config.toml
n_layer = 21
d_model = 224
n_head = 4
n_kv_head = 4
head_dim = 64
d_mlp = 896
vocab_size = 2048
activation = "gelu"
norm = "rmsnorm"
norm_place = "pre"
norm_eps = 1e-05
positions = "rope"
rope_base = 1000000.0
rope_fraction = 1.0
qk_norm = false
attn_scale = 0.125
bias = "none"
tie_embeddings = false
parallel_block = false
init = "orth"
init_std_qkv = 0.0334
init_std_o = 0.0
init_std_up = 0.0334
init_std_down = 0.0
optimizer = "muon_variant"
lr = 0.00635
beta1 = 0.9
weight_decay = 0.017
lr_head = 0.009
grad_clip = 2.0
warmup_steps = 200
schedule = "wsd"
decay_fraction = 0.553
decay_shape = "linear"
final_lr_fraction = 0.05
batch_tokens = [32768, 65536]
seq_len = 1024
doc_mask = true
train_tokens = 471500000
steps = 10145
dataset = "wikipedia_en"
Each number is 128 + 24 x the weight over its row's rms, rounded and kept within 0 to 255. Layers, rows and columns count from 0. Numbers have three digits each. The size before them is the row's rms in percent of the matrix's.

# layer 12 MLP down (transposed), 896x224, rms 0.0336, rows 653-748, columns 32-63
102:105121138112143152115152127159167145143172142129129130142125189112099111126091132157147151108159
106:133095123106133143140130117124160133094164190131111152096118153139129130095120155130120099139100
100:161127153090121115137188147163131146132108133144130096124120147087133118096118162088138190138106
098:137121119128123146121115157112104166173078165118131145131111158154131102157110103117134148084127
096:117120111119135134160085113086126151135108108178177084106131088133092146128135147157137102125141
102:088158135149109141117129130163133121178145145128176093099114108110100157163129145186165152128116
095:130104116131127132162167146095141094135080087110161104112127182147128111109132122136103128162120
093:170117101168118113119118140169119126117130129122135112115124079098133114088131106105153161106138
098:175162090093109134103165125138124140135144128095139139114175150139159133115079153135124136118093
096:125134101111134135186108084117116123102121105109170080107122112137122178160126126145140124127140
112:133118093116111114147127143100110141119136134181069180148110124099142144155182058132140118072118
102:173118101153128109121149146072125100133187128081145146144145128136102097128108121146143129129133
111:150089081121102083100146119124139125144163126160102148152144157130138121134108127141172111125105
094:090116154086131092136128112114148093111144128157124170100114112143139122168134129130131164165170
097:136110131149160110098105143107109141078103186101117112118123117128176146132114100096119110145114
111:140190129121131084104103147122163123121097102132122121125140101121093159097109107094100160093110
107:096113147134100135096123143100129115147136096112133099115158098141158148122118136146125110119159
094:130140174152167172102131136112127098100116147094151109135171084118136159093141135142123149145090
111:102125161096137086102152151105115132119077121171119134123136139102127093118133158127133088123114
104:126110124101126159141149133145113148131124104112130158126089075138105101154142159138108143128160
097:083106092145163126159164101094141120123122147170117152097089167095114154152090168172133157153120
112:140112177126119102154123110098098167148195100156134111143125136143136080144124147117154138130123
093:152170151131070156120167142108156157120162103116147174130075125129126127156139141126121110089160
098:155128089125136133142118151135159092134145178110098104132098140155119131165149140127151142124143
093:145101103113114115171150130149140127142118153143123080124118135120093103152117105178147106118105
093:158144120128140122108122135125093133111152158114153130130150158161147094130074129166099112152131
096:164127137155120086117142122141125138142146118121138096152117124124121143162130097137149150127144
096:136092083133117114125140134180133130130113158127120121125107179147165151121145162120137135158085
100:178123155138141138112153133107144140091158146138111139143187144145133150152112137178148118080097
085:130169061114196142128144094128136151139123175125107154104107125139157149113104097141126122133135
113:100142125141127113165174134129169129149110125154094128164121093161128114142108149103123121127119
110:148112136144125140098201164172110131170204142129168146126147100082114138120152097104139146137139
095:153071116134145122101156146167104138100119115154116136081141134112162142118180116114093174134172
106:111130144093148104143136102083120129132142093127150172120129140172086135076129167069144135101121
088:090163145145132129132109124116145069073154146100125139148146120144135160142095113098121096148129
116:122103125117111127126166129143161134101187126150131123096108081136140156109090125111116089113154
111:089122125101148137109088096144115115141186122153131169114133097158098113097113134135143116103136
101:119079106159079132149147098156128080149148132124115139130142135125100118119119129143124134109114
112:138114114119149146111084133104114146092105116136177149151119115060163101153144130129177135106154
108:090112148130109114105151119131102107075116144122136127152154168128095144123089158092129119144156
111:119166104144128143152147123119159124084069108133143112134168088130110155119114109092106145100191
093:136102138104130095098090124113123112109120161123161150151125165150157143093145166126139146150144
112:107155141128124137127134163129147084149170115159154127128092102161134123113090137107118122164127
094:128144121130133102111117067123114110121124127201085136130103101128129126138101114137087109156127
113:109117106122148133119157126167155098151149111155168115157166094114135118102099140155139126119068
101:119145123123152148116081110109129206136138112139108128094127142108105151104110134085147142124136
093:186139108114130140122113116149177106111047159108104079150113112130113080139109106122111124132137
097:151123166133109141132166131144129123133144146141183163149101091110098130129121150109115153126142
096:131127162139146107136122118129157149129147153075139156149157065145164130131124119124153100130147
115:183127138090138102143095126159120133141128138108119061127124127070146177156127132105092128133165
096:092130162128129159113132132174150151133163139095175139098124137108115104128128136132128108156162
091:159114139061142133160122123128151133115104089105118128087123118120133098133134196123144117154128
107:134124116143129141159115116142079117165131119156103122124126152138114094144146120127110111086140
090:118102115172112172134106123109118105118112118131105158120089157136116109149078121137116123159133
111:104163128127103113148056137107139107103085101102138154136095151139098139141103165168151197169167
108:116164142146133115108108104142166094131148119109112109100110178155148107094129136117142126167188
100:115142107141072150132137181125126112104116103098118156162125115135132148106145163136176141135128
102:141093126116131139108139121156113123145172115140150149126119125100117165109151165120111107143098
113:156118136189142140091131121152131146174107151145087118159140110105113112144131091157143126093122
101:083139079104137125131193144148133124135120115115149132154120122142100139096120144117123104107120
100:136106120120141093123143130158109127101149140120144144118109106133136158132132145110117136103185
096:119136138133107155127129123139087110126085156120172132099161122145125126143106120138139148160127
102:121182105127151145148136106196146077150128156121183116108131118169137101099096142130144091104091
075:101163089143148139156136121101147094149157142108092138137137155152126127114096103108136118090083
104:137137134129143121159119115093136141136167104171158150139186150113113131145107128147133122138154
095:110137141158108131148102144150159094116103132136105096121098107154094148152117122113157125162154
100:087129153146133135126148137115101142146161090157130104098115113125106145094096155103191128132129
110:164171131170112165120151146130157111181101118118128118110085126112107113125102127110125165050157
097:141115140119195114123087166133108118122141143185125108125092095129122112091106141148119157137136
110:132090124124147094128162135120156151146255114112109139118135151160156113131110138143131152096109
121:149145110138109147116133122151128108178093124156085132121124122104146106097110092116126137108117
097:126124132142089141083144104074167092101120141127134165173116108156112190143131160126139144074126
108:156110091095168136128141143170118153145220069077123148067099137116149107125099119129118112132113
095:132117170124149074111116091157148146131128081133168112132100175127123118137143089145166131130170
103:131164103119148112137121138152150109133160137163114133132130152109094148146062149132128124114165
089:156183132160146139146144130101152154152179095100157084115136113109099124123121129153140126129108
096:141145136155129126111131141131187088148142098174127105144176117116116095068159111173125125118089
096:056147137118135109119107146152170121101146138136125102144123120094115111116125099119132152158095
100:096090197133126118088118133136130130142116141110128157145129160137133150130182154130104145075113
094:153164138140098132146133154118150168142156097107112113142099090096121137103108136117128081154078
099:126148150158127094154162125124121134154156113141109128131136158138102096159132144133111123153128
091:085161139111085125133110079103107126139138099070141126150107126104117127152145109137163133136114
096:149157151068130089137112149139168157162154125165144104127101137129198130075161128152129135073088
107:129098140154140093149138105147180132135255144110159117114124122139132107110126139106136133126139
097:118126095128132107195143159108135111126114152102084158158089143118124147138144075151158142085133
097:120131113129149098102119144128196146131202125149177142132130132126168105131099141128144095133179
096:108131081142121142121139085081128166164114144127070138125134091126185164109178170127072117125125
095:138132120121128140134123121066164101142127123172129123141091119131134112166070133130136120151134
095:130098063121124124117151148109114128156202178156139148091146118072168154163190144128089115120119
093:106148156152153152149113131145119157102135142120132144154141087146121090125124141175149131165168
106:106126158111157138133142132125125133139081142086121115161137149109109114144160107149146126123171
103:104161117112144124104127118152115104104148171107122111134121119126171138097087091125148101135128
103:077145109085119139161142109161126168124171138142126106136141109109127177114140119141149134135160
105:165144155121126144158141143105112165103141111131142102109105074152087135133166123134136134194195
104:153181088136146138111128164117138131129152153147123143127122117166156145191136158189152143124126
105:115125117116149127106177136127127091143183146129120192099144140131158108158174142129157123090145
# layer 12 MLP up, 896x224, rms 0.13, rows 654-749, columns 32-63
101:128196125115102167107122116109147133116143113139144116159173133158095093115163097089133141139148
098:119153119148121193106141125137084116151112115151109148134126115145096147098146156133112119107152
099:121148100154161149143131120156118093120134086145145155133149120121145135127148154111131121190125
096:131104097141110177093149135130155080136152124135098130144125150129180126099097091153115137137147
102:097167147115138111109160138135106144138157103167107131149171160105127095105074129109100120164141
099:155178145104123141145121117152122118146134169149110132094100145083104148129133156082127129122125
098:125131134120094152156127184139128180134110148122131180110132074109122127157091137073112174146132
101:133081149129101107167127126126156100125140151154112113132106109146114110144165085087120053162139
098:148086123133095166163110113078107110140143132153107099130163132129116126121128146098127114162189
100:127161158080132113158124090124129163138158111143112143113152107129094106151161187119138122127153
093:136121127148087114089100101146102133134101104140082118146106126077150140084165140152120170108091
101:113165075149135097127073135145090147136170113157098120107154118145172118175122111122116118137126
090:131141113057117144169156121122102072155105118157115124116118134134133141109127137107107155176169
098:134144153125105143100172095133077164171165082151103111106091069135117081112132152182124128088157
105:114108162159164128168108166115137148126087168159124120129090145113086146101182105120121111165164
099:159137131115151112140132118138136146079134149150152134111095128094150145140150164149093127155106
096:127126142106109169135144129150093180140135121096082169120116112129102105116112112156104151112113
104:173133167097113125094084089148135108130114085142091102139105135139102152113151144123119135147130
101:133147130156125088107130112140104141138112148136149171135130168089118173115107121131158133127071
099:110138148120091143123107158099113152113112171085177108127129130177170123111167093113122103119138
107:157166162108093138123122137123126144141122093142159126122155158108114113141108093144162145151146
093:157140164082122158111125126137166149106093114123117141136139126154116158163096155093126147145114
098:140119140147088109125139137139126121115156118143097143086131136094142137105132103168141142135066
103:134108167134122102103128112139075149128161068131128126105108125156121136125101118131099160128127
097:110136105117107131116147120127086164111148131118113141141103131115159185140126127102130094117127
098:128130117155136139120110131158147125173186143178119106120144140119080138131112115140136125092159
104:143159101086127153136116138108116138119162145091146152137128131153157140148165144165108122104123
095:097143140105143188117119104128151143122146108142152160190108151116125132138169121098132173121139
095:128151113129097127083154148129136122117136127157171127140123146115138140136122127153142124131154
110:147143146127129141130160095117116155130151136127097116105145124111105159102093142119119099140164
107:133101123124090111150124166141091136127123133087131073123110091106146156122123119088159156109133
092:116138123136152159152115141070147115175108136108154119156087087103115089146093090105115094134159
099:133131125136099127142126145107131121149150161149175152105136121090140108088100135118107124132135
096:062133167110143089127067074059136109108113112153109120085164106187124129080088126132132128113150
106:124118139166109148119145119118170148123110129132175120160116123140111141110116125118116103161138
109:140125123159151148152109134125154139092135121153126063188168096102143087110105080133124137165126
096:117118150115131091120147086142157130164139131138120114133132126136074101099173114144108077132131
113:131150142126127124138150136151110144115184153180101117126109113149079140132091092095149138127163
106:084146116169119132146143137190132144115136113167166147152111148180136106134146081115074122164100
105:153138113097129107133130091119100154132177126132142098154096139146092152133128160154122134134133
097:124141111063094117125182133122091112132089121150129154107108121119166121154154145117137173127135
107:143119164158107133190095119098109107126086158122152137114148089145167122097133125138123176138139
094:107109161115133133133124175085109117131101137116138122081128128090145162055141145174101161134111
110:133145119105142141131116118157132106137170092143104158114128160139108134106124116184123102147142
101:150144132157137117117137139162090109169171117146106189167085098141105126185137155142115113118114
093:128142152147111120145128117088127111100213166130119191098134151132125109117138085103119161142117
100:122147092127147141108127103118121110126106093128106106148122117117139098125128103135136090131109
103:130151168113129119106151151140102112142116110155096145080077062137128161175140138116096127138088
105:138142136125153140139157138102145148155171119104153128143161196183142092096117111130131157133070
093:129147122187140126135131101132129141148149118198120124115155100116136114079111134137125133133152
097:182074110160139125129133125082142112154150120143146121127125135116166131148159117119145154136118
101:116108131137091139153157153130186149136147125097118137123138167141150124143115137164118095157162
096:119197163129091097095140116099129112160183079145107153168115147130114181107141149086155102142118
112:130104108142157116109097147128114133139082115082128133122105121134096050106092138145124148085162
103:153120139140104100149131121159130128131233146147189170118201130116111125099109155124135154128122
097:147112137115171120114132114119154141110109144113104122073164100116141182104140125078117097140077
100:133125123126160153161139137133117139134170181113096126156135136103068144108134126159103107132152
105:121141085160112152166112158128111159093120137150135158111144144135100164113092158129106120138127
102:146159124164110131097084144091134127157183161108110064098157108077166134171174121157121148156138
099:152142140084162099156175116123148098165143100104163115132116149138133096105152083123147135110084
103:130104101151098080157139174146133124121161105154127143155140131137118119110160132144108137134147
099:147141143144138117130128128153151106073134134151142107147121113128110160121155158171155114138147
095:144133143151143136151120150139081108139129134118142122118154165137181131131160148141127173161172
102:130112128137122074126103144142160139127089135138150124125122127120095092135152137139141178107116
100:114086130131090119131136149078098120133072142145140129159177099154154115088080142128116131145130
097:167112095110113169140122140094139095111146142132113146119138145135131111153146142164137135128128
103:171170105141096179116127121076114110156111139127143080116121100130159149100163114117098111105097
095:099115150130130124120121166116176160118142138171117130122122192141133129124086139130110122109139
119:127137149166107144124157113171192099100151101143145131104122127148115146099162123148080123134163
120:164065144119119121108129134130118117127142149108113106154116182154131110117147092144114133116101
094:094107144139148104137102135150112170162120137165136137117162115148153156121158095132085095169111
096:150137108129137180140143121107121181146196133105130166099118150149111158106171111161118113125095
103:119076172158130112094105129165120137153080098133115110177142141150111132117114076116128163117129
099:154128175151124122136144141118108142152115163153142132116128084107165102146129145140124145177124
099:127134138108120079141107123122099113131109118129160111129136137159125134080158089135105141128112
094:163135139093109118170130126169145131077122098122176141110102108128108134151048146102068105099110
098:139116124144127139113123145139139117155153151105136171101103163161154172169115107138097054102152
103:111156112173152138087148153170120121154126093134114139055160139110117104135124120098101121153129
101:092106110109118155131135129117094159116105122119151141098099129175116128104122142131152131096125
103:140124118102132135151116100078156131120163155143111105137097130108152175098084107085157126066083
098:137137162153152102141150145111177129147141105091124102137100143171130119119117120119111113145139
102:143146122110095148144100170150082124140112125128142143156143100164119170152094117131122106100105
113:121118138129117129145112125163097145191203097108113172107121164205139103132170121148127131163127
098:129160124137177150123088124106161167140165139149112143080134154064135190155154163166109073133162
094:099121087114110081145132099155114124102138154108124124124124120103111124135147121095111127108105
096:093154134100140140113127115101108130094143138145163124108118118093094106169119115098134156125121
100:108145099101156116145118123092101141131131165134154147109130130152144151086115140163116136099169
092:098139115132139130104139084171087172139088118117130163138123140110117085124151145146175110151126
098:130134107157161113105153110078131117143109109136129122135126154113144120138173119087136100148144
104:123085173130152138107098132114133148128111142164147098099101118151117155115114160172130136175121
102:099157119144119084149102146127159150130133067135119129126122175174158091122113122118078120152161
102:127140142141080134191111141101126117117090134173103198131147114137148131105101142152085119107139
103:148091076140103145114141097156145103105109088153088124114149127129158120153088107125119070108100
098:203096123184087117149157175155076157101106173150121139100104084147125135121134140123133107126132
095:130145112077118100093090176135161181118098141154085112093157164124137105135158132179143152144139
097:124135107163110139127111227145131107129117102142096077162172171159182147125099122153134111140153